{"n_layer": 11, "d_model": 96, "n_head": 3, "n_kv_head": 3, "head_dim": 32, "d_mlp": 384, "vocab_size": 618, "activation": "gelu", "norm": "layernorm", "norm_place": "pre", "norm_eps": 1e-05, "positions": "rope", "rope_base": 81600.0, "rope_fraction": 0.25, "qk_norm": false, "attn_scale": 0.177, "bias": "all", "tie_embeddings": false, "parallel_block": true, "init": "uniform", "init_std_qkv": 0.0976, "init_std_o": 0.0, "init_std_up": 0.0976, "init_std_down": 0.0, "optimizer": "adamw", "lr": 0.00225, "beta1": 0.95, "beta2": 0.98, "weight_decay": 0.073, "lr_head": 0.00513, "grad_clip": 2.0, "warmup_steps": 468, "schedule": "cos", "final_lr_fraction": 0.1, "batch_tokens": 16384, "seq_len": 1024, "doc_mask": true, "train_tokens": 144600000, "steps": 8826, "dataset": "wikipedia_en"}
Each number is 50 + 10 x the weight over its row's rms, rounded and kept within 0 to 99. Layers, rows and columns count from 0. The size before them is the row's rms in percent of the matrix's.

# layer 4 attention query, 96x96, rms 0.113, rows 0-31, columns 0-95
085:54 57 35 53 58 61 45 47 31 50 48 60 49 61 52 61 54 43 33 56 39 52 50 67 40 36 54 36 43 60 55 48 52 49 53 65 45 46 55 36 55 37 56 27 42 58 42 29 51 47 62 41 42 53 61 50 58 23 32 38 57 60 39 70 50 58 45 49 56 35 60 55 46 65 60 54 53 40 40 73 53 53 50 57 56 41 53 46 46 42 34 61 60 42 48 35
112:48 64 55 36 55 48 51 45 53 56 69 49 53 69 28 46 39 46 56 45 53 49 49 59 54 57 68 48 62 54 60 35 51 46 67 48 38 44 47 48 54 53 54 57 49 51 43 43 43 53 42 43 61 68 60 56 49 49 39 38 40 45 38 65 65 82 55 48 68 46 47 48 54 28 61 46 37 54 47 42 64 44 43 50 60 60 46 66 44 58 47 39 61 37 70 69
076:41 61 49 38 46 59 45 54 51 45 60 45 55 40 44 44 54 62 59 51 55 57 39 50 54 56 49 60 52 47 46 37 52 40 68 49 47 72 45 63 71 38 37 40 50 28 34 62 54 64 59 37 49 58 58 48 58 44 41 58 63 32 42 38 60 57 66 43 58 55 26 54 52 38 38 73 54 54 73 42 41 50 43 43 55 46 45 70 59 40 51 44 63 50 49 49
092:42 40 53 60 68 68 45 45 44 37 59 58 37 42 38 74 38 46 46 49 56 44 45 43 48 43 70 70 44 45 57 55 55 41 48 54 41 47 66 46 58 54 49 47 51 71 56 62 41 32 49 36 50 36 42 34 43 57 54 46 58 31 63 57 54 59 35 71 52 54 50 61 42 41 50 51 37 58 29 58 40 47 57 47 54 58 35 41 44 48 59 58 60 50 36 42
089:54 42 58 61 42 57 45 61 50 45 54 44 52 55 42 73 52 48 40 62 47 35 41 41 61 50 42 64 26 39 38 48 40 61 55 58 56 73 33 35 64 71 44 65 49 52 51 46 60 59 57 42 57 65 45 58 53 60 46 51 67 57 70 60 42 45 49 55 43 45 64 55 57 42 51 27 43 50 61 42 58 52 53 50 52 52 56 54 74 37 39 54 50 43 50 67
101:33 55 45 40 58 40 47 50 50 48 65 51 55 41 46 66 36 50 48 50 64 36 51 61 58 42 47 70 47 57 64 39 55 48 65 46 43 48 46 51 69 57 60 49 65 63 36 57 35 38 47 35 64 57 46 68 35 50 71 26 57 47 64 73 58 48 53 61 41 52 41 42 54 47 51 52 55 48 57 54 45 49 55 62 42 43 40 50 62 54 45 40 38 53 28 64
168:38 61 60 36 57 47 42 47 55 63 57 56 50 60 38 41 42 42 53 41 67 36 47 56 57 58 45 59 74 63 61 33 40 36 64 46 44 49 30 37 59 53 57 71 44 51 38 63 42 51 47 24 63 57 41 47 46 50 42 36 40 50 37 51 55 63 58 60 54 45 41 43 64 48 55 49 35 57 64 32 48 39 42 53 53 49 48 60 42 50 41 46 65 51 60 63
101:58 48 70 41 47 49 35 69 52 37 50 64 61 50 54 64 56 43 51 48 66 58 67 50 42 47 57 38 41 43 62 51 62 40 44 51 58 48 33 38 47 50 47 56 51 49 56 54 54 42 53 44 43 40 62 42 60 64 46 44 42 51 50 40 33 44 48 69 30 52 52 70 38 31 65 69 57 56 43 54 49 52 47 70 42 54 57 43 47 52 66 72 67 39 50 39
087:57 35 42 44 56 46 55 37 58 39 45 56 48 53 44 57 48 43 47 37 41 38 54 52 55 54 55 36 46 61 59 62 59 55 45 59 24 37 59 47 55 34 68 40 44 49 46 69 44 68 52 51 27 41 51 41 66 62 53 64 42 46 51 46 38 57 42 53 42 49 74 27 37 34 52 55 59 38 42 47 54 39 49 45 33 44 42 45 42 58 68 49 52 40 41 39
105:35 34 59 47 59 33 50 34 62 44 52 51 56 58 58 51 43 66 50 25 42 41 58 57 37 44 55 56 37 50 44 68 47 42 49 58 43 36 53 62 50 72 51 40 74 36 49 65 48 46 54 67 50 40 59 47 58 39 46 39 52 60 35 59 46 44 52 44 59 43 76 42 47 50 50 43 52 50 58 43 63 29 56 44 68 41 50 46 53 47 50 42 33 62 49 50
112:51 41 41 41 57 58 50 55 56 52 46 29 44 40 49 42 56 41 54 20 56 54 57 56 42 48 60 44 39 35 43 32 39 54 47 32 47 41 36 52 55 51 55 44 46 28 59 52 62 47 55 46 64 59 57 48 47 30 66 48 49 64 52 36 50 57 51 44 49 63 41 66 57 68 54 37 44 45 46 37 57 45 54 36 65 66 53 42 65 46 55 53 46 78 54 45
103:57 36 36 53 48 46 22 34 34 45 38 63 56 56 59 71 55 54 57 37 43 41 74 65 48 57 58 51 47 53 40 47 50 49 51 69 46 60 54 50 46 36 41 41 67 54 48 59 57 45 47 52 45 50 40 39 46 50 39 51 54 70 42 58 44 43 34 53 46 43 53 43 55 51 28 61 47 53 38 56 40 67 45 59 40 50 67 53 29 47 64 53 56 38 62 45
107:55 51 43 35 55 33 46 51 35 48 64 51 61 79 45 55 58 57 48 56 63 60 55 54 36 46 52 50 53 34 38 38 70 51 51 39 49 71 51 55 46 44 42 65 50 49 51 39 39 47 48 59 65 31 40 37 46 45 40 63 79 56 62 35 45 52 53 54 33 45 37 61 49 46 39 56 58 53 55 47 63 57 45 41 42 44 57 59 50 58 44 64 36 63 55 59
107:46 56 39 42 46 52 55 50 38 46 45 56 44 28 53 23 48 60 56 48 39 57 34 65 47 46 61 54 71 45 37 57 69 44 55 59 48 31 45 55 54 50 38 46 31 44 57 60 44 72 57 50 53 39 56 55 63 40 56 65 40 42 42 61 51 56 49 52 57 54 44 35 39 50 59 65 49 46 75 57 72 54 57 44 46 46 28 55 46 45 56 47 51 58 53 54
096:52 44 65 46 44 48 43 60 51 62 43 41 52 38 50 45 63 46 57 45 53 63 60 56 21 49 51 48 36 46 51 56 44 38 56 48 52 57 37 73 34 44 65 29 49 55 43 62 45 62 63 50 76 41 48 73 56 53 51 44 55 52 47 33 49 37 50 46 49 63 41 59 59 40 49 45 47 41 60 56 52 72 55 54 57 59 69 46 57 60 45 62 32 63 59 48
105:67 51 39 54 51 41 59 52 69 56 56 37 41 58 55 54 44 41 53 48 44 48 52 33 65 55 35 62 52 69 33 53 52 56 42 44 37 55 53 36 54 57 59 76 54 55 40 53 52 54 37 65 42 47 47 64 55 38 70 63 54 47 69 51 40 39 49 39 68 32 49 32 50 71 60 35 49 55 40 41 51 35 53 47 41 48 43 53 41 58 52 56 41 49 61 59
111:60 31 59 47 41 38 60 32 53 51 45 59 55 64 65 59 33 50 49 65 45 35 63 58 46 61 41 34 59 63 41 49 60 40 43 64 47 53 62 47 50 50 68 56 44 51 55 62 42 57 51 57 33 40 54 37 59 49 59 60 40 47 52 37 53 40 40 44 51 59 60 19 51 47 69 60 39 54 52 50 38 60 47 39 57 29 38 46 39 59 44 59 48 45 52 38
095:49 60 56 59 49 42 63 33 42 39 55 68 64 49 58 46 54 59 47 77 40 28 50 48 59 42 37 55 49 56 38 73 54 62 57 49 44 51 60 39 44 51 61 53 47 60 47 48 29 63 44 53 50 39 40 69 55 60 49 48 58 49 55 70 41 34 58 47 60 51 70 36 37 49 66 62 53 42 60 64 52 51 47 46 34 56 50 60 44 39 57 43 39 49 41 47
103:52 40 52 50 42 58 45 34 60 56 79 48 37 42 48 48 26 44 52 46 52 46 43 57 51 66 44 38 56 73 45 60 29 46 54 37 46 54 66 46 53 42 67 73 49 64 52 54 45 48 56 51 57 45 43 52 42 51 56 32 49 64 52 43 49 43 54 41 61 62 50 18 52 45 67 49 42 50 45 58 53 43 61 42 60 56 45 47 42 52 35 51 47 35 45 57
097:35 64 65 52 36 34 44 53 49 62 28 65 54 66 49 55 47 57 52 44 60 44 69 36 34 37 46 50 63 51 62 56 48 45 71 65 53 54 47 49 47 62 62 49 34 52 54 47 25 56 59 70 56 47 55 48 57 50 45 40 50 34 43 50 36 38 44 55 58 39 56 37 61 46 61 50 43 43 56 46 45 57 43 63 48 51 54 29 58 52 59 72 57 57 44 45
103:60 52 43 39 49 57 47 58 33 41 59 32 44 61 37 53 38 49 54 33 34 63 44 37 48 53 53 34 38 49 51 29 45 49 51 32 52 31 61 53 51 41 49 52 56 52 57 58 71 43 49 30 64 46 39 50 58 44 47 53 45 44 60 46 68 56 57 42 49 49 19 68 49 36 48 55 52 55 35 44 48 31 61 38 44 61 56 51 53 62 59 52 61 48 56 46
108:52 67 44 57 57 34 50 46 51 47 30 52 61 52 39 52 69 47 62 48 60 46 57 57 43 57 47 47 62 50 38 40 75 52 36 33 55 68 33 47 53 67 30 43 50 45 47 51 48 50 54 50 53 49 36 59 37 47 52 57 67 63 53 30 50 42 38 50 51 24 52 33 53 59 39 43 54 42 52 34 47 77 54 63 52 47 47 47 56 49 53 42 42 41 53 52
107:59 52 69 53 43 59 32 70 52 53 64 57 62 51 42 70 50 39 53 53 50 50 49 34 46 48 41 75 29 37 57 53 39 48 55 53 63 40 58 43 49 60 56 59 35 69 53 47 52 34 57 33 53 54 40 50 46 47 36 52 41 37 57 49 52 58 65 63 33 52 33 57 41 49 53 37 46 51 34 41 55 62 51 52 44 67 63 50 57 51 40 64 47 47 61 61
107:55 23 56 40 48 60 45 62 59 58 55 52 36 50 50 58 35 52 57 51 44 48 50 62 54 58 49 41 35 33 57 21 46 51 63 47 56 44 62 68 64 32 50 54 39 48 70 42 57 49 61 37 53 61 56 31 43 47 58 56 59 38 59 44 43 59 51 47 48 54 42 44 50 53 61 51 53 50 42 55 43 52 47 28 49 46 73 44 53 42 47 45 65 46 34 74
107:54 54 57 55 46 48 19 49 52 58 65 44 55 62 51 53 54 51 54 34 42 72 51 46 47 49 42 67 43 35 39 33 46 46 53 40 54 42 49 57 61 57 46 49 59 55 45 55 53 44 48 42 57 79 46 30 38 36 45 39 60 36 62 59 69 66 51 40 51 48 21 56 49 71 42 55 36 54 49 60 53 42 49 45 44 53 57 55 57 50 52 47 55 58 61 60
086:58 34 52 47 60 57 35 51 47 54 47 54 44 51 55 56 36 53 73 44 43 57 62 58 50 50 66 43 56 51 60 48 61 47 56 23 43 52 50 64 45 40 55 51 38 34 29 57 58 51 50 49 45 59 48 43 50 59 60 74 57 40 45 43 31 45 37 57 57 59 60 53 63 53 50 52 35 33 44 44 47 66 44 44 64 55 25 46 48 52 49 47 70 61 51 26
088:59 49 65 36 46 53 63 25 67 52 23 59 49 50 65 49 57 43 61 49 76 38 44 47 36 42 41 56 59 59 52 53 60 43 44 47 50 46 39 40 46 44 48 49 25 46 49 51 30 44 46 55 54 47 43 65 54 49 61 53 31 41 58 43 47 47 64 50 60 48 61 20 50 47 60 46 54 41 64 57 58 41 55 49 40 45 36 39 58 44 50 58 49 40 51 45
098:40 50 50 35 34 56 67 69 57 49 45 30 43 35 48 46 44 47 67 62 64 66 45 51 57 26 46 58 63 38 66 55 61 51 59 54 58 58 57 50 59 40 36 32 44 33 45 58 59 58 62 57 50 51 48 51 53 55 50 57 44 35 37 45 60 50 45 55 46 34 41 43 50 46 56 53 54 38 74 30 67 47 51 58 41 44 43 48 66 54 53 38 51 44 53 63
103:36 47 55 55 45 21 48 65 61 52 32 46 44 42 54 46 74 53 49 64 70 47 46 58 36 41 46 79 48 39 52 52 65 45 50 44 53 64 26 45 57 56 39 48 45 39 38 30 58 57 54 48 55 55 34 57 53 64 52 49 53 36 61 40 40 30 36 48 50 54 45 52 51 53 52 60 56 45 63 51 50 49 33 64 53 45 49 40 54 54 55 49 47 50 38 43
095:58 65 40 26 50 59 47 56 49 59 41 48 52 48 41 55 75 52 51 54 45 65 59 42 42 54 55 40 53 48 46 40 54 47 49 42 62 55 37 49 37 47 37 59 33 31 45 71 59 51 45 51 54 58 38 52 51 32 59 45 45 44 43 33 67 60 46 43 41 44 45 55 51 57 27 43 46 54 65 29 52 61 49 70 40 62 59 63 65 43 58 54 43 55 59 36
097:55 48 42 39 50 54 49 62 41 43 50 32 45 67 25 45 50 44 51 58 43 49 58 56 53 45 52 53 55 30 43 32 55 36 61 52 48 64 51 54 58 50 41 50 64 44 45 65 52 50 36 59 50 50 50 40 65 39 37 55 52 63 45 39 68 82 65 50 31 42 53 42 51 48 32 56 27 41 64 44 57 63 54 50 36 41 54 60 46 49 43 45 49 46 34 53
104:47 48 74 47 47 36 61 42 35 46 48 60 57 57 50 62 47 39 45 37 46 42 58 57 34 47 46 52 58 65 45 66 61 40 65 55 32 45 69 34 46 42 59 39 49 61 50 69 44 51 43 57 39 50 60 28 46 58 31 50 51 56 52 45 45 62 43 46 35 62 76 34 41 33 38 41 42 49 57 59 52 52 36 47 55 35 50 64 59 45 54 59 54 48 49 44
# layer 4 attention key, 96x96, rms 0.112, rows 0-31, columns 0-95
093:44 56 66 53 47 50 51 51 56 48 64 45 40 42 60 53 52 53 55 66 63 44 45 22 49 50 32 46 44 76 55 64 35 69 65 49 46 54 40 50 48 71 66 27 42 57 50 47 64 45 51 47 50 50 50 51 74 53 46 30 42 35 50 54 49 54 57 60 43 47 53 40 56 52 54 76 50 55 50 54 51 57 58 52 55 36 33 52 59 54 43 39 55 43 42 61
118:62 60 51 51 45 55 40 52 33 66 60 45 45 53 74 70 49 58 50 51 64 50 52 43 52 53 47 53 57 62 40 71 52 58 56 69 51 46 66 46 44 41 71 54 68 47 41 55 32 43 39 57 44 45 44 52 49 35 51 30 43 47 45 68 59 47 56 43 60 42 64 52 45 37 50 65 52 55 54 69 60 53 41 63 39 54 45 50 44 58 35 76 49 50 47 47
196:62 57 43 44 53 59 45 64 46 53 77 53 36 55 40 63 40 46 57 40 50 43 25 68 46 70 52 45 47 62 44 44 45 40 58 59 53 42 48 41 59 39 77 56 59 41 39 41 54 46 49 58 43 39 38 54 60 43 37 55 40 53 49 54 61 56 65 48 57 55 51 53 48 35 56 48 33 56 60 55 39 44 46 46 51 60 52 62 52 45 32 68 63 26 57 48
091:63 40 58 58 37 56 57 55 48 31 63 66 46 55 60 54 50 50 30 68 45 36 44 48 50 38 68 68 41 62 45 71 65 60 42 39 46 47 60 56 55 64 55 45 40 58 63 58 45 47 43 37 55 32 36 47 58 43 34 57 64 53 47 45 41 50 35 51 33 47 54 51 48 50 52 61 47 61 31 55 41 43 45 46 42 60 46 35 37 31 52 49 65 60 53 57
088:39 52 41 52 39 57 49 35 43 51 33 49 60 58 63 62 61 53 51 44 38 62 38 66 43 52 63 39 54 29 47 66 58 42 43 30 35 48 51 61 52 53 52 54 52 46 61 54 48 58 49 33 25 50 60 56 64 39 39 71 49 41 43 50 54 46 45 58 61 64 48 46 27 55 46 42 43 56 62 46 51 21 51 55 41 55 42 39 40 45 53 60 48 47 47 67
101:69 60 55 52 59 41 39 62 49 47 61 41 45 52 36 54 55 34 48 38 71 59 51 64 29 57 74 67 51 45 57 48 54 29 50 53 48 43 48 57 67 45 55 61 65 33 44 64 54 60 43 43 47 71 53 54 45 45 55 47 52 57 37 38 47 54 60 45 53 55 29 67 47 47 47 51 44 49 58 37 56 46 70 60 58 51 41 52 62 56 53 70 48 41 62 50
069:59 63 55 47 44 61 55 59 44 49 51 54 36 54 57 61 43 52 36 40 39 47 41 48 58 66 60 59 50 53 58 58 54 50 51 40 72 36 54 51 52 52 61 59 68 56 50 64 63 30 65 42 40 42 63 59 42 54 46 47 63 36 35 61 69 43 56 63 48 59 51 53 47 53 54 49 28 60 36 40 61 55 54 52 50 65 40 40 47 67 27 36 58 55 63 31
101:64 50 67 51 51 69 34 40 38 44 40 65 58 36 57 54 39 60 31 49 47 46 43 52 47 59 48 46 38 56 51 60 65 37 41 51 44 62 48 47 43 63 45 53 32 55 54 63 53 55 60 51 57 50 50 43 67 62 48 46 43 34 26 68 38 43 33 49 45 53 72 57 43 40 52 54 63 31 48 51 51 47 52 46 39 59 47 48 40 56 45 42 75 56 41 37
088:49 39 62 52 59 42 51 45 38 51 56 46 44 65 53 58 49 64 42 43 55 44 56 52 29 49 47 46 35 53 50 42 52 50 55 58 19 52 56 67 56 59 52 57 44 41 68 47 45 57 49 56 41 39 23 45 59 48 51 34 64 39 50 55 39 52 50 58 21 49 47 32 51 42 48 63 66 53 47 46 77 60 44 49 53 62 54 64 65 48 56 55 56 54 35 47
108:43 65 46 37 67 42 52 64 61 69 53 47 59 64 45 54 65 43 49 53 47 52 73 60 40 49 35 55 54 46 38 43 53 51 52 42 55 58 32 49 44 73 55 48 62 55 39 38 52 59 54 66 63 48 46 47 36 53 59 26 59 52 51 49 43 55 27 45 33 39 57 35 43 59 41 39 55 42 55 46 55 45 36 57 49 37 45 61 40 38 56 54 39 65 53 64
102:54 51 36 49 44 30 45 59 63 50 39 54 49 44 54 57 56 37 51 48 43 50 44 55 34 57 49 51 39 22 32 25 45 51 49 27 69 40 36 53 51 41 63 59 64 41 36 46 56 48 37 63 65 45 66 48 56 32 53 61 56 48 56 37 52 47 61 48 49 72 45 40 33 64 45 38 38 52 56 44 46 60 45 58 46 42 47 57 45 40 51 41 41 51 46 55
110:51 36 68 63 59 53 54 51 36 53 43 52 57 55 53 55 36 44 42 42 39 40 32 57 63 48 52 36 47 58 43 75 48 58 45 62 52 57 45 51 54 81 46 36 48 48 54 59 42 55 49 53 59 40 54 37 46 51 58 25 55 59 45 54 48 50 50 64 52 62 40 53 65 37 55 33 38 36 52 50 47 42 59 60 36 50 64 68 39 62 35 51 62 48 38 37
109:70 55 39 46 69 60 52 40 42 47 47 59 51 65 54 61 29 59 38 60 47 65 42 43 68 71 37 59 59 57 52 43 55 38 55 41 53 61 67 57 48 33 54 55 35 48 38 51 41 68 43 57 39 46 49 47 49 60 59 40 57 35 47 35 51 55 58 49 57 48 46 45 41 60 39 42 57 66 46 68 41 53 45 74 53 51 47 47 36 68 44 55 52 56 50 34
111:45 55 60 58 47 36 55 52 40 30 67 52 31 68 63 50 58 52 53 53 32 49 41 46 38 44 48 50 44 67 49 53 46 48 65 60 55 47 51 45 52 29 42 59 52 49 43 47 73 60 52 47 46 52 20 49 59 64 62 55 59 47 66 48 60 60 51 40 52 48 45 52 28 49 62 67 51 51 49 53 73 60 43 46 41 46 50 50 71 48 56 39 36 57 51 65
099:46 57 35 48 35 59 50 55 52 37 47 70 71 30 44 37 59 56 48 30 50 56 65 50 57 51 62 46 39 46 52 40 42 59 57 53 61 59 34 48 38 46 49 38 55 35 49 50 55 45 53 63 52 55 73 72 42 59 58 31 60 46 37 39 48 39 58 55 61 49 63 34 56 43 55 60 40 27 47 54 55 57 42 65 54 43 41 43 48 68 44 51 41 55 43 51
104:37 54 46 37 65 30 53 52 58 74 75 50 45 37 53 39 46 36 43 49 62 58 46 35 39 54 40 62 58 37 49 44 61 44 45 54 30 42 39 59 58 55 53 53 41 62 50 41 38 50 56 52 49 45 57 62 43 43 65 66 39 62 61 51 59 48 61 64 50 44 39 48 38 58 58 40 47 54 64 52 42 50 66 45 61 55 46 61 54 47 69 77 45 50 56 44
105:34 41 63 46 42 59 59 42 42 42 55 45 71 38 64 43 51 59 44 63 61 34 38 36 47 38 39 39 39 62 51 60 38 65 38 63 53 58 64 60 43 58 50 48 41 56 60 54 47 57 58 31 49 51 46 41 55 49 59 23 57 35 53 61 47 60 50 40 48 46 50 43 42 53 58 43 54 38 48 48 52 36 56 50 62 34 51 48 66 59 74 64 34 55 43 62
091:50 60 61 43 67 45 51 56 57 46 47 40 46 49 52 42 53 64 66 68 47 44 55 33 37 51 28 64 55 63 49 53 59 66 45 48 28 49 49 57 52 52 46 45 33 55 46 58 45 51 55 43 52 48 46 68 45 63 46 35 55 44 76 45 36 35 45 55 37 31 56 39 58 54 36 59 66 42 61 70 50 48 29 62 43 59 47 52 55 63 53 57 41 45 56 54
107:38 47 36 36 36 48 58 43 53 53 59 29 37 36 51 32 42 57 60 40 56 49 39 49 62 33 61 56 44 60 55 56 54 51 42 65 67 46 59 55 50 60 44 59 47 62 54 65 53 24 64 51 45 59 54 44 30 57 49 30 38 49 45 59 59 46 40 53 40 40 58 55 42 43 47 63 43 47 42 54 55 39 48 45 53 37 56 51 57 36 52 79 42 54 52 67
096:36 43 53 55 48 59 49 36 36 59 59 47 66 44 57 54 58 59 33 55 66 46 46 53 46 46 48 64 56 49 78 63 43 51 50 56 57 54 29 57 48 64 40 49 54 47 61 59 62 56 63 33 35 53 52 57 46 58 49 29 62 27 50 44 56 46 35 49 59 33 51 24 39 55 40 51 54 35 49 47 52 65 62 60 46 51 50 35 60 59 56 60 57 52 46 60
102:63 57 38 39 38 56 45 44 25 45 51 54 39 50 54 55 35 64 54 52 40 73 44 46 38 34 57 36 54 44 44 49 77 43 49 57 58 44 66 59 50 43 67 62 48 39 54 57 48 51 41 50 62 48 49 59 50 32 55 42 24 60 33 42 61 51 75 49 62 61 39 52 48 39 54 54 38 64 55 52 57 55 46 38 41 62 58 46 39 45 41 47 50 54 55 52
107:50 50 35 59 57 48 58 45 67 53 41 60 50 49 33 61 55 36 46 55 69 52 45 54 51 67 53 53 57 57 43 58 43 63 51 42 47 59 35 46 60 30 41 48 42 37 48 43 41 69 42 55 59 44 54 47 66 55 67 53 59 48 66 49 58 43 51 54 42 45 45 37 53 47 40 36 62 51 48 34 32 58 82 58 52 57 41 55 71 55 66 39 59 57 47 35
109:49 37 49 59 44 79 34 55 31 42 49 58 65 36 54 58 35 44 44 55 43 59 66 50 53 48 64 49 44 58 55 65 66 37 51 39 49 46 54 60 42 47 43 53 56 60 51 64 46 39 49 38 43 52 68 53 43 40 52 49 36 41 30 53 41 40 69 53 53 55 61 57 30 67 55 58 46 63 53 55 46 58 59 49 50 64 52 62 31 49 36 43 62 37 60 44
102:55 33 40 46 43 75 48 54 41 45 51 56 59 47 57 42 32 56 44 47 44 53 37 55 50 60 57 46 59 41 40 31 56 51 45 40 64 50 70 48 67 44 50 49 38 52 57 59 62 40 47 57 44 53 60 34 49 37 43 69 50 42 50 42 41 65 70 60 56 65 60 46 46 83 50 55 40 47 50 40 53 45 30 42 56 46 62 46 44 50 59 48 65 48 43 69
097:48 45 37 38 46 63 48 52 51 58 53 56 65 61 51 55 47 22 52 47 50 65 57 48 59 56 65 51 57 54 45 41 62 46 38 22 56 35 52 51 55 46 47 50 59 57 41 59 38 58 32 62 47 60 60 33 52 52 45 54 55 63 26 50 51 55 54 57 70 55 46 50 44 80 49 65 27 57 51 47 46 41 64 40 48 46 46 58 48 53 50 46 59 53 65 64
089:60 48 37 54 35 49 43 54 67 59 60 69 54 51 57 58 53 47 57 53 66 51 53 40 53 37 53 49 36 53 31 68 52 45 60 42 37 54 35 58 38 31 69 49 42 43 59 36 48 70 60 53 63 51 44 53 61 51 66 62 50 68 51 48 52 56 47 49 47 56 70 36 55 56 60 44 45 29 45 37 54 49 44 51 63 34 49 57 67 53 69 52 64 44 51 42
095:38 51 54 53 62 62 51 39 50 39 51 45 58 41 51 62 56 62 63 55 63 43 56 54 36 36 41 54 41 55 66 46 37 63 42 44 41 44 45 51 43 35 45 48 45 53 55 34 55 41 66 53 43 65 60 52 51 45 64 54 63 43 50 61 60 60 38 64 51 29 54 35 38 42 58 56 62 35 58 64 34 61 70 53 49 50 39 57 65 38 72 63 47 54 45 71
095:48 50 31 53 53 44 62 53 50 47 32 70 36 53 47 56 54 67 49 52 64 46 61 43 56 58 51 54 62 49 63 29 61 48 56 38 36 46 44 47 57 50 67 60 44 52 45 42 62 60 40 56 42 59 37 53 61 60 58 61 48 31 68 56 65 52 51 49 44 54 56 34 35 46 59 41 48 44 71 49 63 40 53 47 44 57 28 53 51 53 71 35 51 30 60 57
102:38 49 49 45 57 45 65 64 51 56 50 77 50 24 37 47 51 52 43 50 55 56 51 45 59 69 45 58 52 53 46 52 59 42 54 49 26 62 45 42 42 35 37 58 38 38 43 49 58 64 53 45 48 55 45 46 66 54 43 65 70 48 55 38 34 49 33 45 54 43 47 36 64 58 62 36 60 44 46 42 41 66 62 50 61 42 41 33 50 65 54 42 63 42 49 52
096:57 54 57 56 44 56 62 33 49 39 41 60 53 49 47 53 41 43 49 41 61 34 31 67 34 46 52 46 45 51 56 52 36 35 55 40 64 47 40 38 57 32 53 45 46 54 36 58 48 47 47 63 59 44 55 56 67 51 71 48 60 44 40 61 70 56 59 46 55 51 41 57 63 46 52 51 44 55 55 35 41 51 76 54 44 58 46 48 45 49 42 21 32 41 44 31
099:48 61 40 64 55 71 65 55 33 36 54 39 42 63 57 46 51 49 45 48 42 31 44 52 43 74 56 36 57 41 51 45 61 33 59 43 45 60 58 62 59 63 62 69 50 58 53 48 50 65 37 60 42 59 51 48 67 56 46 42 49 52 52 39 43 64 69 44 56 47 35 42 62 48 42 45 43 59 59 60 54 37 51 58 33 57 56 67 57 62 40 52 41 58 43 38
098:47 46 60 64 57 73 54 52 32 41 56 47 58 50 60 56 45 66 42 54 59 25 58 54 55 46 42 60 57 55 69 66 49 52 58 54 31 66 53 49 53 60 52 60 36 57 68 48 49 42 50 47 37 58 52 56 55 52 41 23 60 46 48 51 37 45 48 47 37 29 47 48 53 47 55 54 57 59 37 63 77 40 40 62 55 52 60 63 56 50 42 36 39 49 46 54
# layer 4 attention value, 96x96, rms 0.0869, rows 0-4, columns 0-95
096:57 65 60 49 51 44 37 62 62 49 48 57 40 60 39 69 66 53 41 38 64 49 52 39 47 63 34 47 45 54 59 35 48 38 48 29 48 68 48 38 58 53 59 59 51 52 46 40 43 52 45 57 67 52 46 43 47 61 53 54 41 44 51 50 36 51 57 34 79 44 48 40 51 38 49 41 57 37 34 63 62 78 38 68 65 50 50 44 46 55 42 54 51 56 52 60
101:58 48 54 45 51 47 35 39 45 34 50 45 46 53 61 57 57 64 55 40 48 49 45 53 53 54 48 60 66 44 58 51 64 36 45 58 37 43 33 47 49 66 40 43 44 43 55 65 45 55 59 31 49 63 70 67 22 39 64 52 59 63 67 50 38 36 49 48 70 43 58 61 55 62 49 44 53 54 34 56 55 54 66 65 59 46 30 48 42 34 47 57 50 50 61 51
092:59 48 38 58 49 46 53 72 52 53 37 63 43 53 54 51 46 31 48 36 53 52 59 62 26 42 51 51 71 54 49 60 57 57 46 57 38 53 60 48 46 44 69 46 67 59 44 42 58 28 40 48 58 39 41 44 69 38 58 57 24 44 64 33 51 59 40 52 48 52 38 54 38 40 50 63 36 39 49 45 56 54 47 55 69 48 49 69 53 51 57 48 39 39 49 52
092:65 41 64 62 35 55 39 51 62 40 58 40 32 77 50 46 56 62 62 53 46 62 42 53 59 54 45 56 42 60 43 49 60 35 36 56 36 42 26 55 48 50 51 50 39 54 41 58 55 60 44 33 41 55 40 58 56 48 40 45 65 46 48 35 51 50 42 57 44 49 37 41 62 59 49 56 54 45 39 56 52 36 49 55 34 54 63 71 32 34 63 55 40 46 61 57
090:45 48 31 57 60 61 58 44 58 55 63 56 49 43 33 44 54 43 56 55 60 55 49 41 66 59 44 43 52 47 40 40 51 41 53 59 49 46 74 43 34 59 46 38 55 54 47 32 54 36 74 45 55 35 59 57 39 50 44 49 37 59 59 37 35 37 50 46 68 62 29 53 63 58 45 43 45 38 46 43 69 58 49 59 49 57 43 41 34 48 61 40 47 36 63 36
# layer 4 attention output (transposed), 96x96, rms 0.0643, rows 0-3, columns 0-95
099:61 34 50 55 81 50 35 48 33 47 56 30 51 51 56 57 34 31 45 70 39 48 46 60 56 35 50 46 48 44 49 62 44 40 54 56 51 38 51 43 48 50 50 55 57 50 50 52 58 36 63 47 38 42 42 52 55 51 58 45 41 57 61 58 64 59 44 59 46 58 54 60 48 60 49 49 35 64 72 40 49 43 58 21 40 38 43 43 67 47 42 42 57 48 60 63
103:51 38 52 57 54 54 60 69 39 64 48 30 52 41 55 47 45 36 54 61 38 51 51 47 46 58 55 49 39 47 50 38 42 44 63 38 30 54 68 50 55 39 43 52 44 51 48 53 59 69 59 65 36 40 49 42 67 50 38 82 56 38 49 50 58 60 46 56 40 61 38 49 43 19 46 49 41 59 47 48 59 43 47 50 63 49 60 46 62 65 63 43 61 49 52 40
090:64 50 52 50 42 47 50 44 42 46 58 36 45 59 52 56 61 43 40 54 59 53 50 40 60 48 49 29 34 59 42 38 42 67 56 39 52 57 48 50 52 53 34 68 41 35 45 38 55 51 53 67 35 55 61 41 42 67 57 51 79 66 42 49 37 33 40 51 50 46 58 50 48 54 64 39 55 50 58 54 58 40 54 48 40 57 69 28 46 39 35 56 49 68 67 44
102:56 31 50 52 43 39 74 46 44 60 44 42 54 33 56 61 55 35 41 36 46 52 47 60 40 65 40 29 49 50 62 45 46 61 48 45 50 71 54 52 44 38 40 43 44 47 49 47 52 64 61 50 57 45 50 55 24 44 47 74 43 62 46 42 53 46 68 44 58 52 54 50 50 42 52 42 44 55 60 40 54 71 66 39 59 44 44 40 64 61 54 52 71 55 39 36